Weights of a small transformer language model: untied embeddings, a variant of SOAP for these matrices.
Each number is 50 + 12 x the weight over its row's rms, rounded and kept within 0 to 99. Layers, rows and columns count from 0. The size before them is the row's rms in percent of the matrix's.

# layer 7 attention output (transposed), 320x320, rms 0.184, rows 152-159, columns 0-159
113:59 64 46 38 67 51 67 55 53 57 61 68 37 27 56 49 59 56 76 67 59 53 42 65 43 50 49 50 50 54 53 45 41 59 59 69 47 56 57 44 47 55 73 49 60 48 59 50 59 45 27 67 54 41 51 44 39 60 66 66 57 52 41 54 50 53 63 77 35 67 61 54 51 23 52 45 27 47 48 65 74 36 54 49 42 46 52 70 39 53 59 09 42 44 68 45 51 50 46 49 69 23 46 34 67 54 49 31 60 35 45 52 50 56 57 65 68 78 38 59 70 66 44 31 56 55 61 54 51 61 60 48 31 48 40 40 46 71 48 58 51 55 45 15 43 53 57 53 69 28 51 56 41 69 52 59 68 60 16 51
123:49 59 47 48 35 47 35 68 43 60 57 32 28 53 56 52 44 33 60 41 57 42 34 77 51 44 50 39 49 58 49 54 51 52 48 42 50 40 71 46 43 30 46 56 52 55 42 46 50 67 65 55 49 69 62 29 40 65 32 77 39 71 53 51 48 54 29 63 47 31 69 35 59 58 42 58 70 77 65 40 42 61 41 52 35 28 46 65 66 45 62 58 48 45 32 39 56 39 62 49 58 43 54 50 39 39 57 46 35 61 49 47 34 50 54 46 49 65 55 48 42 56 27 40 55 52 30 54 41 49 50 64 66 27 47 50 50 37 40 49 42 48 49 48 33 50 53 52 45 43 53 51 53 44 36 45 50 56 41 68
118:71 69 46 11 58 50 43 48 68 49 49 59 45 43 30 47 64 50 62 57 56 60 49 60 65 42 24 31 36 44 48 38 38 60 31 51 43 47 56 61 33 47 45 62 33 42 48 45 47 46 60 43 43 47 48 43 50 43 36 49 22 47 45 55 54 22 47 52 45 63 35 55 69 60 60 53 59 38 62 53 72 48 30 58 25 38 50 43 41 54 68 48 26 52 52 45 54 47 52 45 52 31 44 38 52 45 66 56 64 52 34 40 45 57 58 44 61 50 52 61 11 48 44 36 52 51 65 42 63 51 57 76 58 45 71 49 61 37 54 39 61 46 54 51 43 42 43 62 32 75 52 40 46 46 39 51 38 56 37 42
119:43 83 63 58 43 43 70 46 44 44 30 40 40 48 34 52 50 39 63 20 60 59 37 45 39 51 64 40 51 46 74 56 30 55 31 28 42 63 42 59 69 77 63 63 50 58 47 44 62 63 50 65 59 54 29 38 48 59 53 27 43 36 40 54 48 41 49 48 53 58 40 48 38 52 43 51 60 52 62 39 42 34 56 51 77 57 58 38 65 75 52 38 38 44 49 43 74 49 47 48 44 52 45 13 34 35 53 55 60 56 53 32 43 45 40 34 60 59 43 39 53 50 43 50 51 18 56 57 49 42 65 45 54 51 64 39 63 57 67 52 36 46 75 64 50 39 65 37 39 48 47 57 49 66 41 67 56 33 46 44
118:39 72 37 34 47 84 69 33 34 31 62 58 48 40 49 46 41 28 72 41 47 66 41 45 55 52 51 33 45 47 56 65 38 49 43 58 63 41 44 37 59 27 60 44 56 60 40 61 69 51 34 27 54 53 37 52 50 42 41 63 64 38 49 43 56 33 41 32 34 26 58 55 51 61 51 58 56 49 42 43 42 63 46 15 38 50 63 16 50 66 42 52 67 63 30 24 64 51 40 55 33 43 36 46 44 51 56 31 45 37 51 48 40 50 63 36 35 49 62 29 56 49 73 73 40 37 47 61 60 36 43 52 42 67 46 58 67 38 59 57 68 22 40 59 60 45 43 47 53 52 55 62 38 37 56 25 57 43 33 54
114:59 37 50 40 49 42 56 54 67 61 66 57 51 43 62 39 42 31 55 49 45 57 46 62 57 44 52 41 55 35 28 44 51 28 52 43 54 47 61 54 42 49 36 59 44 37 60 37 51 62 45 46 53 59 55 59 45 61 75 47 61 39 43 51 45 35 46 50 52 48 65 38 43 37 64 74 26 32 67 47 31 59 39 64 82 39 34 38 35 76 28 51 66 85 54 31 52 38 52 32 56 54 67 28 55 45 47 62 68 36 60 58 44 54 53 50 52 42 49 47 53 49 72 48 59 50 40 36 50 56 40 38 64 63 70 66 69 24 56 43 36 46 46 44 53 25 46 43 59 53 60 51 43 51 57 47 36 42 71 61
118:59 71 51 52 67 23 58 59 59 56 29 34 62 38 56 38 53 48 52 60 56 64 85 32 60 63 44 31 50 53 28 47 41 34 59 61 44 35 54 45 54 40 47 54 51 45 31 37 52 92 47 51 44 46 55 58 39 71 35 21 47 42 64 42 36 32 48 67 67 55 32 73 15 52 46 61 57 37 42 61 31 62 38 61 56 43 38 48 67 43 58 58 59 62 64 57 36 27 47 53 50 54 52 38 38 52 57 42 67 43 61 31 71 60 59 59 50 61 43 47 57 43 46 46 41 33 66 45 58 53 27 50 60 64 36 43 55 58 47 57 41 50 48 39 45 42 46 52 42 55 34 28 53 58 51 58 52 49 38 48
114:64 57 59 29 51 40 54 43 55 44 50 48 46 60 40 61 31 47 58 61 61 58 54 46 56 66 67 50 27 49 43 39 35 62 34 55 49 47 59 47 40 45 50 44 25 22 47 52 56 46 45 42 36 55 68 52 59 50 64 38 66 50 49 40 63 55 48 20 63 27 72 63 45 62 67 38 57 40 51 62 56 69 32 45 52 56 53 40 48 42 61 59 52 42 50 68 68 48 48 74 39 41 70 58 20 64 30 63 60 53 66 56 62 40 63 49 49 44 44 56 58 58 55 58 42 30 42 62 44 30 41 46 33 57 71 57 56 36 53 51 39 43 46 49 21 50 54 50 28 49 49 61 52 80 46 37 52 70 37 52
# layer 7 attention value, 320x320, rms 0.194, rows 153-159, columns 0-159
144:54 44 42 58 55 45 66 61 54 48 40 32 55 62 42 24 54 34 45 59 59 32 56 54 70 52 67 46 39 39 59 50 48 58 54 24 58 42 40 51 67 40 57 52 37 51 33 52 56 42 62 47 47 38 47 26 49 55 44 51 56 50 57 51 34 59 49 36 60 53 59 57 73 42 63 59 63 55 64 67 35 43 55 47 32 59 40 61 67 34 51 50 49 52 40 45 50 40 65 36 76 56 77 69 51 23 51 53 40 58 56 42 64 47 63 25 22 51 50 45 38 47 62 42 29 28 66 42 32 41 45 47 45 45 54 40 44 33 55 31 38 48 26 47 52 50 58 49 34 39 45 33 53 52 55 41 60 49 39 61
137:54 45 32 23 52 45 47 62 54 36 51 39 51 62 44 37 48 45 68 68 34 52 57 73 50 42 36 47 24 47 45 43 43 55 57 68 43 48 43 44 54 59 40 61 44 37 36 37 37 50 49 48 30 56 50 60 62 35 34 35 41 42 35 44 50 41 48 63 28 35 51 45 65 57 60 60 46 62 67 54 70 34 55 48 26 44 39 52 52 46 48 64 47 51 55 47 66 51 51 38 47 62 63 38 34 42 63 58 40 44 62 52 43 57 47 43 41 28 45 50 16 42 53 46 54 45 56 52 50 43 70 70 48 40 66 25 44 44 39 45 35 36 47 50 43 61 60 62 28 53 53 34 67 47 61 53 58 50 33 39
131:42 53 61 67 41 27 45 51 67 53 55 46 30 35 51 49 59 51 53 31 52 71 49 62 52 32 72 60 59 47 41 63 67 65 35 30 64 50 45 48 61 71 48 58 54 50 60 58 45 55 53 39 45 35 42 28 69 59 64 29 42 50 57 39 22 34 43 46 55 55 41 36 40 32 62 52 54 42 61 55 66 24 63 78 45 65 59 66 38 52 69 56 59 58 62 69 61 59 36 68 62 42 51 42 29 43 58 51 48 81 55 28 43 52 47 32 58 39 48 50 25 33 48 43 52 46 55 32 70 25 50 51 39 54 71 48 54 40 75 62 41 55 68 54 51 43 56 77 34 49 35 32 69 50 58 44 63 57 48 38
135:33 53 43 39 46 42 67 35 27 48 38 64 48 58 58 28 70 38 59 36 47 55 37 44 51 74 32 55 51 44 38 59 45 50 40 53 39 36 62 33 49 51 31 33 24 35 32 42 55 46 52 26 65 43 50 42 71 32 73 67 63 49 62 45 39 38 47 53 50 51 45 43 43 55 53 62 37 36 43 61 44 36 55 44 44 52 66 36 49 50 56 52 63 54 27 44 49 54 53 61 20 72 59 36 57 70 64 31 33 49 56 45 50 48 56 54 19 70 43 42 57 60 57 42 43 34 37 48 60 41 48 47 41 50 52 40 46 24 66 39 53 45 71 71 51 66 59 49 51 51 54 49 51 41 63 61 51 52 48 21
132:41 63 40 43 43 54 44 50 47 38 39 52 55 60 75 43 48 33 44 59 44 62 54 54 66 44 60 37 60 74 32 47 60 49 56 44 37 26 30 57 36 42 33 47 46 36 41 28 59 48 53 43 62 64 41 64 38 58 67 47 78 43 36 61 62 27 58 47 38 42 51 42 55 61 81 50 45 50 47 64 27 47 35 48 74 34 42 42 45 52 30 75 54 62 60 33 58 66 52 52 48 61 52 52 54 57 47 46 31 40 61 40 59 61 45 42 43 62 37 63 46 51 25 50 41 36 40 56 38 60 59 48 54 47 51 55 53 40 49 30 37 32 69 61 63 48 61 38 48 60 50 45 66 30 54 69 45 56 72 43
136:53 49 62 50 61 42 56 37 48 62 27 57 35 26 78 49 57 49 61 62 43 55 66 35 54 79 64 46 32 43 55 42 54 55 51 58 35 47 49 65 41 42 43 65 57 45 54 49 40 64 66 56 42 43 56 57 46 54 46 32 56 57 58 65 57 54 44 56 42 63 34 64 35 44 64 76 47 53 49 51 69 57 33 61 49 40 55 64 57 61 47 48 47 51 75 51 43 40 34 50 52 31 46 57 40 49 43 53 64 44 62 40 52 54 41 57 68 57 46 60 22 36 50 41 56 58 71 34 36 68 53 51 59 46 35 50 80 59 54 51 33 51 52 23 68 47 23 35 47 57 59 49 44 48 68 66 60 69 57 49
135:68 38 63 23 54 57 55 47 52 51 39 58 38 52 48 57 24 45 59 41 50 49 40 81 59 58 42 51 46 51 58 33 65 34 43 69 68 48 44 54 27 56 55 55 53 39 52 22 53 52 53 46 24 65 58 40 40 43 62 33 34 52 50 37 77 52 55 61 49 18 64 72 45 43 54 51 38 58 56 41 64 69 47 48 49 45 50 32 46 43 60 35 57 36 53 56 33 33 30 53 30 67 57 39 51 57 47 44 57 63 70 58 57 48 41 55 43 69 51 66 67 51 51 46 35 57 57 66 45 53 76 53 61 55 76 47 57 30 39 68 34 48 57 57 38 39 40 46 53 61 54 49 44 63 51 57 34 73 55 32
# layer 7 attention query, 320x320, rms 0.125, rows 160-174, columns 0-159
080:38 57 55 70 38 40 51 52 51 56 68 41 45 57 65 59 71 48 54 53 61 46 70 35 52 25 47 50 54 59 65 39 43 56 41 48 57 47 56 50 37 51 44 69 61 68 56 63 69 39 69 42 51 37 50 57 67 49 65 39 38 57 44 57 52 37 59 44 44 52 50 63 55 53 63 69 53 51 77 58 53 67 55 46 45 50 50 55 54 52 38 37 58 39 65 48 40 69 64 58 58 56 42 66 61 49 58 69 74 52 57 51 41 64 60 52 43 66 63 33 50 56 25 54 43 23 63 36 62 65 47 61 59 40 37 55 68 22 45 47 40 47 49 50 39 62 48 59 52 50 64 44 61 37 30 62 23 48 68 51
079:48 76 29 44 32 65 54 48 54 29 51 57 38 31 45 51 24 48 60 36 43 43 31 48 54 37 46 45 33 43 44 26 47 58 59 53 52 54 33 53 46 28 47 50 68 56 44 58 55 54 53 37 47 52 40 46 41 49 46 53 56 59 59 61 59 42 50 40 31 77 42 47 45 65 44 53 48 44 42 44 27 46 49 25 37 39 50 51 44 42 60 35 62 44 71 48 47 62 54 68 47 62 18 60 45 64 37 48 42 52 49 46 38 66 28 29 33 51 61 40 38 55 41 74 60 37 34 51 30 47 74 41 39 61 34 33 43 66 62 50 58 45 34 67 53 67 42 40 29 47 51 51 48 69 57 53 31 69 46 72
105:55 54 21 56 71 46 34 52 42 49 66 43 55 37 56 46 60 50 63 47 31 59 43 58 33 61 42 58 60 61 33 57 71 61 57 53 73 36 40 61 57 57 55 37 57 37 42 42 55 49 65 35 51 88 37 43 35 44 34 63 37 27 45 29 39 64 49 51 54 52 67 57 33 58 46 61 50 45 52 49 38 61 21 45 38 50 53 47 61 18 52 48 44 57 55 71 42 41 61 41 44 31 52 28 58 38 33 41 37 58 50 44 52 47 42 48 60 54 49 71 47 37 40 35 55 50 19 64 51 69 35 52 51 38 48 62 58 62 37 51 23 38 41 48 76 55 55 33 40 45 65 61 38 63 58 57 40 41 56 52
078:57 42 39 52 48 63 36 44 57 56 55 34 54 54 54 56 32 60 39 62 44 35 83 36 48 18 63 36 48 41 39 31 41 64 29 50 58 34 57 59 69 52 61 65 45 31 41 60 30 19 41 54 45 27 47 61 60 43 41 50 67 52 52 61 44 58 62 60 73 39 48 47 55 37 38 30 58 76 66 60 65 58 55 42 66 48 34 40 52 67 53 44 50 39 77 31 42 33 34 44 58 58 42 75 40 65 44 68 61 55 66 50 25 49 47 67 42 53 59 44 70 52 64 29 33 42 37 40 53 39 70 30 45 64 66 63 50 34 60 24 53 49 50 55 38 38 46 68 60 39 37 52 68 27 48 41 56 48 66 38
115:46 27 53 36 38 44 68 37 72 65 39 56 47 51 63 58 35 56 44 53 61 34 57 55 49 22 67 34 67 65 50 53 50 42 44 61 35 64 45 77 58 36 52 56 54 52 56 58 48 50 66 55 59 43 69 69 52 26 59 39 90 68 53 52 31 50 69 51 61 32 52 41 55 69 58 45 45 58 62 35 70 54 55 67 67 49 41 42 68 62 39 46 33 49 57 23 45 49 52 59 49 62 61 62 41 56 52 47 51 47 67 61 52 50 43 59 48 27 22 33 56 64 43 48 47 23 59 46 66 37 62 06 72 60 60 60 41 47 44 48 61 52 49 45 49 53 44 66 55 57 54 61 43 46 43 28 50 47 45 55
088:48 47 51 51 54 30 55 35 42 32 46 54 50 59 41 53 62 49 56 49 47 46 48 54 58 65 43 49 48 38 50 53 59 32 75 38 48 57 49 46 36 76 45 48 53 64 57 27 44 38 45 44 56 51 66 40 58 57 60 72 30 44 54 56 70 26 41 54 28 75 61 64 35 55 44 43 73 42 35 53 34 41 81 43 39 47 53 56 28 41 40 30 61 51 76 76 40 44 43 39 49 39 55 53 55 42 51 40 51 55 43 71 58 64 55 50 49 72 55 58 57 38 62 67 70 67 40 67 36 64 52 64 45 28 46 50 56 42 58 56 43 35 37 56 43 46 36 43 28 51 61 39 66 64 62 51 50 60 59 43
114:38 64 66 49 43 71 49 48 42 58 36 40 59 61 70 34 46 54 49 51 44 55 43 58 45 38 52 26 49 44 46 73 59 25 47 34 55 40 77 40 63 45 28 42 38 50 38 37 53 51 34 66 51 60 50 64 69 44 41 47 51 60 53 42 55 30 50 36 55 28 65 32 68 49 50 50 57 46 43 53 54 50 52 47 52 63 39 32 60 57 49 69 41 36 33 39 53 52 34 47 39 65 53 55 60 50 54 66 65 44 42 54 66 43 62 58 34 43 44 68 30 39 61 47 63 39 26 69 63 60 58 67 53 43 58 52 42 57 59 75 64 84 62 53 46 44 47 52 55 43 50 37 60 72 28 43 70 47 51 73
113:67 47 48 41 45 45 51 36 48 31 53 65 74 58 68 43 58 56 44 74 72 64 52 56 44 47 69 46 61 44 57 53 38 56 45 50 25 34 56 58 48 43 54 60 49 62 70 59 47 50 58 48 25 45 56 55 49 37 43 56 40 40 60 53 77 61 42 38 59 66 47 53 52 44 27 49 37 40 43 52 48 53 66 52 72 64 51 28 41 50 47 50 44 37 48 75 50 65 59 53 73 42 50 35 59 39 39 63 60 44 41 42 58 53 62 51 53 48 43 50 47 29 55 49 54 48 54 58 70 42 46 60 59 58 40 56 54 64 51 38 54 38 41 43 71 56 22 43 64 70 40 04 28 54 55 39 42 24 62 42
114:39 44 75 38 37 36 49 49 55 38 58 60 49 46 38 64 46 34 56 55 62 59 49 67 55 45 44 41 65 36 41 30 43 46 45 53 56 40 43 47 40 53 46 49 48 44 56 52 63 41 41 61 34 50 52 70 41 47 50 42 63 45 50 41 52 39 49 38 57 49 53 45 50 55 46 44 56 35 51 29 45 48 59 40 54 48 56 44 53 74 44 57 21 46 56 59 76 27 59 32 46 53 61 58 52 31 47 51 62 67 49 31 41 63 43 57 60 27 50 38 31 35 34 36 66 51 62 64 53 50 47 29 47 56 67 64 54 77 45 52 68 42 53 52 64 61 60 36 36 43 39 64 69 31 43 47 61 52 47 46
111:49 37 66 57 48 55 46 51 41 59 34 50 42 52 67 36 45 66 34 45 40 50 42 58 57 58 43 52 64 61 68 54 37 34 34 52 55 70 26 34 53 36 49 57 60 50 41 41 61 36 30 56 51 57 53 56 54 47 74 39 54 64 40 60 33 61 72 63 72 38 59 70 38 64 55 76 42 50 53 54 72 57 36 59 64 71 67 43 60 59 31 46 40 45 40 58 62 60 62 48 54 56 57 36 66 55 56 45 37 41 56 30 46 61 56 52 51 45 58 34 40 50 38 41 51 33 50 27 54 57 44 17 50 24 27 73 49 32 70 43 65 24 57 53 38 65 52 49 61 32 59 70 48 58 67 61 56 50 55 45
106:44 62 47 48 44 59 40 43 50 52 39 47 35 61 43 36 51 56 68 51 46 62 49 47 46 48 61 25 50 44 68 38 39 58 46 37 49 56 67 57 62 69 69 68 68 38 35 44 40 33 52 34 26 66 60 35 64 73 72 43 68 45 63 36 51 64 54 48 71 60 92 56 43 60 38 59 52 48 55 69 47 29 62 63 45 76 57 19 40 41 62 35 45 18 63 61 40 47 38 32 53 49 46 57 53 43 51 48 51 52 63 44 36 52 65 49 46 55 56 54 39 24 52 45 46 53 50 43 42 53 54 47 53 52 48 41 50 65 62 51 53 28 50 40 61 64 33 44 37 54 49 48 59 70 52 41 57 48 47 55
110:60 37 47 43 67 30 38 34 42 48 32 47 51 47 66 70 54 41 66 32 48 44 59 48 48 43 17 48 44 68 27 60 43 37 49 44 53 33 70 63 56 37 49 55 42 57 51 23 60 51 58 62 37 48 63 54 59 59 60 48 52 34 47 45 67 42 51 55 66 56 59 52 64 60 55 66 65 46 60 36 42 81 36 32 43 49 41 53 56 58 42 52 40 40 42 62 61 60 35 47 48 53 50 54 41 57 72 51 52 32 39 52 65 44 57 49 56 45 60 41 62 69 61 36 54 38 45 47 68 56 84 51 52 59 50 47 51 39 40 54 57 56 75 38 38 32 44 53 43 74 62 40 48 54 42 46 50 53 76 58
113:63 50 44 43 42 62 52 58 43 56 45 59 68 62 60 61 36 51 47 72 56 62 23 77 30 82 32 49 62 45 54 45 43 71 52 50 56 70 33 53 54 55 45 48 55 67 55 65 69 55 46 45 58 53 40 68 45 37 34 51 64 64 54 46 47 63 41 70 62 34 37 49 46 52 46 38 61 59 64 48 43 50 37 59 37 54 49 36 36 58 71 38 31 64 42 41 50 66 59 78 47 50 35 20 68 48 62 72 33 40 67 40 66 36 33 35 56 47 55 30 38 45 46 67 61 43 50 37 72 34 54 57 58 33 67 31 66 59 32 64 57 47 54 29 51 61 47 59 47 45 38 42 54 43 52 69 57 47 46 40
105:43 53 41 67 46 59 60 62 76 50 38 37 52 48 60 20 48 54 30 56 46 47 76 46 70 41 44 44 51 69 55 46 62 33 65 21 48 46 48 64 46 30 66 50 62 51 51 40 50 60 31 45 41 45 22 69 48 33 51 53 41 47 37 34 52 50 55 74 52 59 59 48 47 54 44 73 69 35 54 43 60 60 52 52 43 48 41 62 12 38 30 44 58 62 50 45 35 69 64 30 66 50 65 56 18 67 63 88 33 42 46 52 45 63 40 59 66 54 50 54 64 51 55 50 71 70 72 51 32 55 55 48 62 40 39 54 34 46 29 23 57 40 46 25 49 80 54 48 48 65 47 50 36 49 46 43 44 50 64 63
111:53 50 42 44 63 76 30 57 74 45 57 37 74 51 37 45 64 46 53 61 49 47 49 57 57 41 58 58 49 51 56 40 51 39 51 43 44 56 33 29 62 63 66 53 60 21 42 32 33 63 59 66 58 48 40 55 52 33 52 50 44 42 60 53 44 70 47 53 55 71 70 49 56 34 43 59 45 65 40 47 50 70 62 64 27 55 32 52 48 57 47 42 63 55 47 26 47 51 68 32 48 58 46 37 43 50 77 38 45 46 51 44 37 69 49 62 49 64 61 42 49 61 37 52 57 58 47 42 58 41 73 36 63 62 35 59 61 41 61 41 65 53 51 44 47 45 70 51 37 54 68 42 35 31 40 60 49 24 61 44
# layer 7 attention key, 320x320, rms 0.128, rows 160-173, columns 0-159
072:36 48 45 74 57 35 56 47 51 54 50 55 37 56 52 54 55 50 59 49 60 39 43 42 53 66 77 63 36 35 47 67 48 43 45 38 63 56 47 84 56 49 10 63 40 56 46 47 22 49 33 39 61 72 30 41 50 55 59 57 42 66 65 31 47 51 39 49 48 38 58 58 56 48 53 53 50 46 57 55 23 37 63 69 48 58 45 22 42 50 69 46 72 56 57 46 57 50 45 28 22 59 64 42 64 39 37 49 36 38 74 30 46 47 41 46 67 56 48 62 29 40 53 38 48 61 56 54 62 39 43 57 47 66 60 29 33 68 33 39 57 69 55 40 29 57 68 57 77 57 28 47 44 59 67 40 41 39 50 42
079:41 35 57 60 65 40 31 52 37 44 63 48 49 47 54 45 52 47 27 34 48 37 33 45 44 60 33 28 36 60 63 53 51 60 54 46 51 66 53 35 72 49 65 45 38 57 52 46 55 46 44 65 26 67 58 44 48 37 53 38 46 47 63 59 49 58 63 71 62 36 38 64 53 53 40 65 65 54 65 41 24 57 36 62 44 44 52 25 40 57 44 56 55 48 46 64 62 46 48 22 51 60 58 55 48 39 66 63 41 43 23 50 65 36 63 41 29 60 51 67 69 45 62 55 52 44 64 48 64 58 50 60 53 53 28 65 57 51 22 78 55 37 45 52 35 16 58 52 61 39 47 53 48 48 36 71 60 27 45 45
102:51 53 60 41 46 50 66 29 53 43 53 40 17 50 56 44 65 58 65 59 74 30 29 28 62 40 54 71 38 37 17 68 43 41 73 46 25 46 60 61 42 43 44 54 42 40 32 52 54 69 62 48 49 55 47 36 45 36 75 58 41 37 57 73 29 56 59 22 46 46 49 38 47 52 65 45 40 48 59 56 46 36 54 59 36 58 49 41 49 47 51 54 63 52 48 41 44 40 60 26 55 53 76 46 59 47 35 54 30 63 39 36 37 65 61 43 61 39 52 74 42 53 36 46 46 65 63 52 44 43 48 29 39 64 59 51 85 36 72 39 54 66 41 42 33 65 46 49 50 76 53 48 47 68 45 28 19 50 51 52
087:29 57 51 59 62 46 45 50 55 64 43 42 65 51 41 34 50 52 40 30 53 71 61 65 41 46 44 50 54 49 46 49 46 50 67 59 67 42 45 32 59 26 42 36 52 48 62 53 62 49 51 57 37 47 39 49 65 49 40 44 51 46 41 30 60 48 46 60 49 50 40 44 60 43 26 56 30 55 31 41 57 34 80 43 55 43 48 52 57 55 51 29 48 52 31 54 65 57 61 63 49 34 47 61 31 48 30 40 75 40 53 51 50 41 54 49 39 61 53 65 51 64 45 42 63 40 13 57 70 44 43 55 48 50 36 59 45 65 43 35 48 48 76 39 50 52 59 48 42 27 49 44 42 27 48 47 60 61 47 63
091:29 42 73 54 74 43 47 58 50 51 74 52 36 48 40 75 64 40 57 59 61 59 47 65 55 31 44 53 49 61 45 46 50 51 44 54 30 54 23 73 50 59 51 66 36 51 35 54 35 63 56 48 55 55 34 68 47 17 48 68 39 25 50 37 43 43 53 39 55 54 51 52 49 55 58 25 43 59 35 48 60 60 43 52 32 42 33 42 38 45 30 55 46 59 52 34 41 28 47 42 23 57 77 52 44 81 51 43 41 39 49 46 43 66 43 52 38 50 52 45 39 79 54 58 55 51 67 54 68 57 43 15 49 51 39 34 59 30 55 51 43 47 55 50 47 51 36 53 53 45 38 58 64 64 34 52 41 65 23 61
153:39 53 58 63 59 61 40 47 43 25 65 56 37 27 51 49 78 33 63 64 68 47 42 52 70 56 35 51 66 33 40 23 61 50 67 31 23 38 24 62 22 48 60 67 41 42 49 50 60 47 52 62 41 55 57 48 42 37 67 46 33 34 38 60 37 47 47 34 38 64 61 41 49 53 35 54 56 60 60 47 53 37 36 46 39 57 46 54 18 23 38 29 49 47 51 46 33 60 53 27 45 60 70 30 42 31 61 35 43 47 41 67 32 65 40 56 58 44 48 49 40 46 49 40 42 78 74 35 65 45 45 44 40 62 43 49 67 45 61 49 70 55 57 47 57 56 42 49 49 48 51 45 73 68 51 35 26 68 46 67
113:46 43 46 70 44 62 56 36 59 42 47 32 40 45 56 40 41 13 33 52 47 64 52 54 51 65 79 22 49 66 35 51 69 44 62 53 66 62 66 40 43 66 45 36 58 49 46 41 53 42 52 52 40 59 46 55 62 43 43 35 61 51 39 45 48 47 44 45 43 43 64 60 66 62 48 30 58 45 41 63 45 41 74 59 51 62 58 55 64 36 69 60 28 52 33 42 45 43 60 57 48 57 55 56 59 72 45 65 56 50 65 40 45 64 40 62 44 61 72 51 37 48 12 64 47 28 50 66 30 38 57 70 42 35 81 50 54 55 48 60 47 67 46 46 46 37 53 55 44 40 39 51 50 65 51 61 43 37 66 60
117:66 18 46 62 58 40 53 44 34 47 53 70 53 63 43 52 61 62 42 61 63 49 41 58 58 51 56 65 63 37 64 58 31 42 41 52 55 54 31 65 36 46 41 69 51 54 65 41 66 51 45 31 64 52 47 39 59 59 36 57 44 52 50 63 81 45 44 49 45 58 26 42 73 41 31 44 37 70 44 57 46 39 49 30 57 67 54 47 47 53 50 48 30 45 40 82 50 55 53 43 75 67 59 56 34 63 57 61 60 23 58 40 26 54 51 54 51 52 47 48 61 55 67 68 43 39 60 36 68 49 53 57 60 63 56 49 50 59 34 28 66 59 54 56 55 72 62 58 60 70 33 33 40 36 52 40 49 50 53 42
118:36 34 67 50 52 30 66 52 49 55 40 61 53 43 62 61 46 34 41 58 57 65 35 57 52 63 68 35 46 55 41 37 31 62 43 50 55 54 53 49 52 49 65 56 41 36 51 47 43 38 40 34 55 57 65 50 51 49 55 20 57 56 62 60 33 34 55 60 80 47 61 62 47 62 40 45 38 38 31 54 45 62 71 60 39 36 74 53 56 43 24 46 23 43 65 54 58 29 43 56 42 58 52 47 41 61 52 53 66 35 35 53 52 48 42 52 44 27 66 61 47 66 47 71 32 46 62 56 47 58 62 39 50 41 55 57 52 57 76 58 59 40 37 54 59 44 46 25 37 49 48 63 66 53 62 71 45 55 26 54
119:40 35 52 48 51 62 52 55 51 56 55 49 46 51 59 44 49 60 54 42 60 61 70 54 46 57 43 56 46 84 70 50 35 50 59 69 56 43 63 41 45 52 59 41 62 51 27 47 46 19 43 49 37 75 46 49 64 45 51 45 58 71 52 67 42 42 38 52 84 47 54 69 35 52 56 47 80 32 45 66 47 39 49 28 39 55 69 65 65 42 39 34 62 34 62 40 59 47 53 31 46 56 65 37 43 45 45 59 40 38 47 34 55 55 41 57 62 47 48 29 28 23 66 44 62 53 26 49 34 54 60 35 62 42 46 61 52 43 55 57 75 50 61 49 52 50 74 58 63 45 43 53 41 50 67 63 57 67 47 59
107:46 44 09 60 66 48 62 49 50 29 53 52 25 48 49 25 35 65 48 54 51 54 46 51 50 39 52 37 52 39 55 62 37 69 41 31 75 60 57 33 34 59 61 49 28 49 49 61 45 58 48 40 25 64 62 31 43 52 53 45 57 68 48 62 45 62 44 21 39 36 60 74 46 52 40 37 51 67 57 46 36 33 48 31 58 46 50 33 59 58 62 60 58 26 63 61 55 62 42 35 34 63 41 79 45 41 33 53 58 41 34 49 50 55 51 48 52 60 64 54 51 42 52 63 37 64 48 44 58 66 43 45 44 46 69 55 41 66 74 72 54 47 73 40 56 58 52 44 75 47 59 64 48 50 72 41 49 53 60 60
118:52 45 55 53 40 32 48 43 59 53 53 35 55 31 63 37 57 51 65 61 44 44 55 49 56 51 27 38 51 47 48 62 58 26 49 32 45 49 43 57 46 48 22 55 26 52 40 63 28 44 69 50 46 52 69 51 47 67 60 46 41 36 63 51 32 46 48 36 44 37 75 67 40 68 63 63 53 75 54 53 42 41 45 51 62 51 48 60 45 69 52 39 60 37 40 38 53 63 36 41 65 51 64 56 38 43 66 36 69 55 45 46 65 90 67 77 27 48 22 51 69 52 58 50 53 45 24 36 74 53 58 63 56 60 67 67 53 58 64 49 56 54 62 41 70 51 51 55 67 53 67 49 43 61 65 36 51 29 68 44
119:42 58 51 47 40 44 49 64 36 57 37 55 55 43 49 80 35 68 53 61 52 60 43 74 39 60 34 56 45 60 56 41 42 42 37 60 47 38 55 39 55 87 52 38 54 40 46 43 74 59 46 45 39 49 23 75 46 57 23 58 51 50 50 57 54 39 42 54 66 36 63 28 59 55 42 53 52 36 80 52 44 38 59 50 39 52 54 40 44 51 41 56 41 54 51 58 40 41 47 59 45 61 23 38 60 49 64 65 44 30 30 33 58 38 45 50 74 41 46 31 44 37 45 55 69 51 41 33 57 63 46 49 59 36 60 62 39 66 47 41 48 40 60 38 50 47 33 49 57 39 42 47 67 36 63 63 70 58 64 46
108:44 48 44 74 52 27 34 50 72 28 72 34 20 50 35 76 74 66 46 29 46 47 59 47 68 64 51 41 42 40 48 54 79 46 55 41 35 40 29 56 64 61 55 53 41 57 59 43 42 41 66 54 29 73 55 45 45 52 38 53 45 58 55 51 39 32 57 66 48 70 49 67 36 39 69 53 56 50 75 74 54 41 60 38 48 52 64 52 37 50 47 67 51 33 45 49 44 52 46 39 52 53 63 66 51 62 50 56 61 57 54 43 74 34 24 61 52 38 49 54 71 37 27 62 68 50 61 64 44 56 40 34 60 59 40 35 69 65 44 50 68 39 54 30 62 28 51 59 57 32 41 24 41 59 38 36 73 62 52 64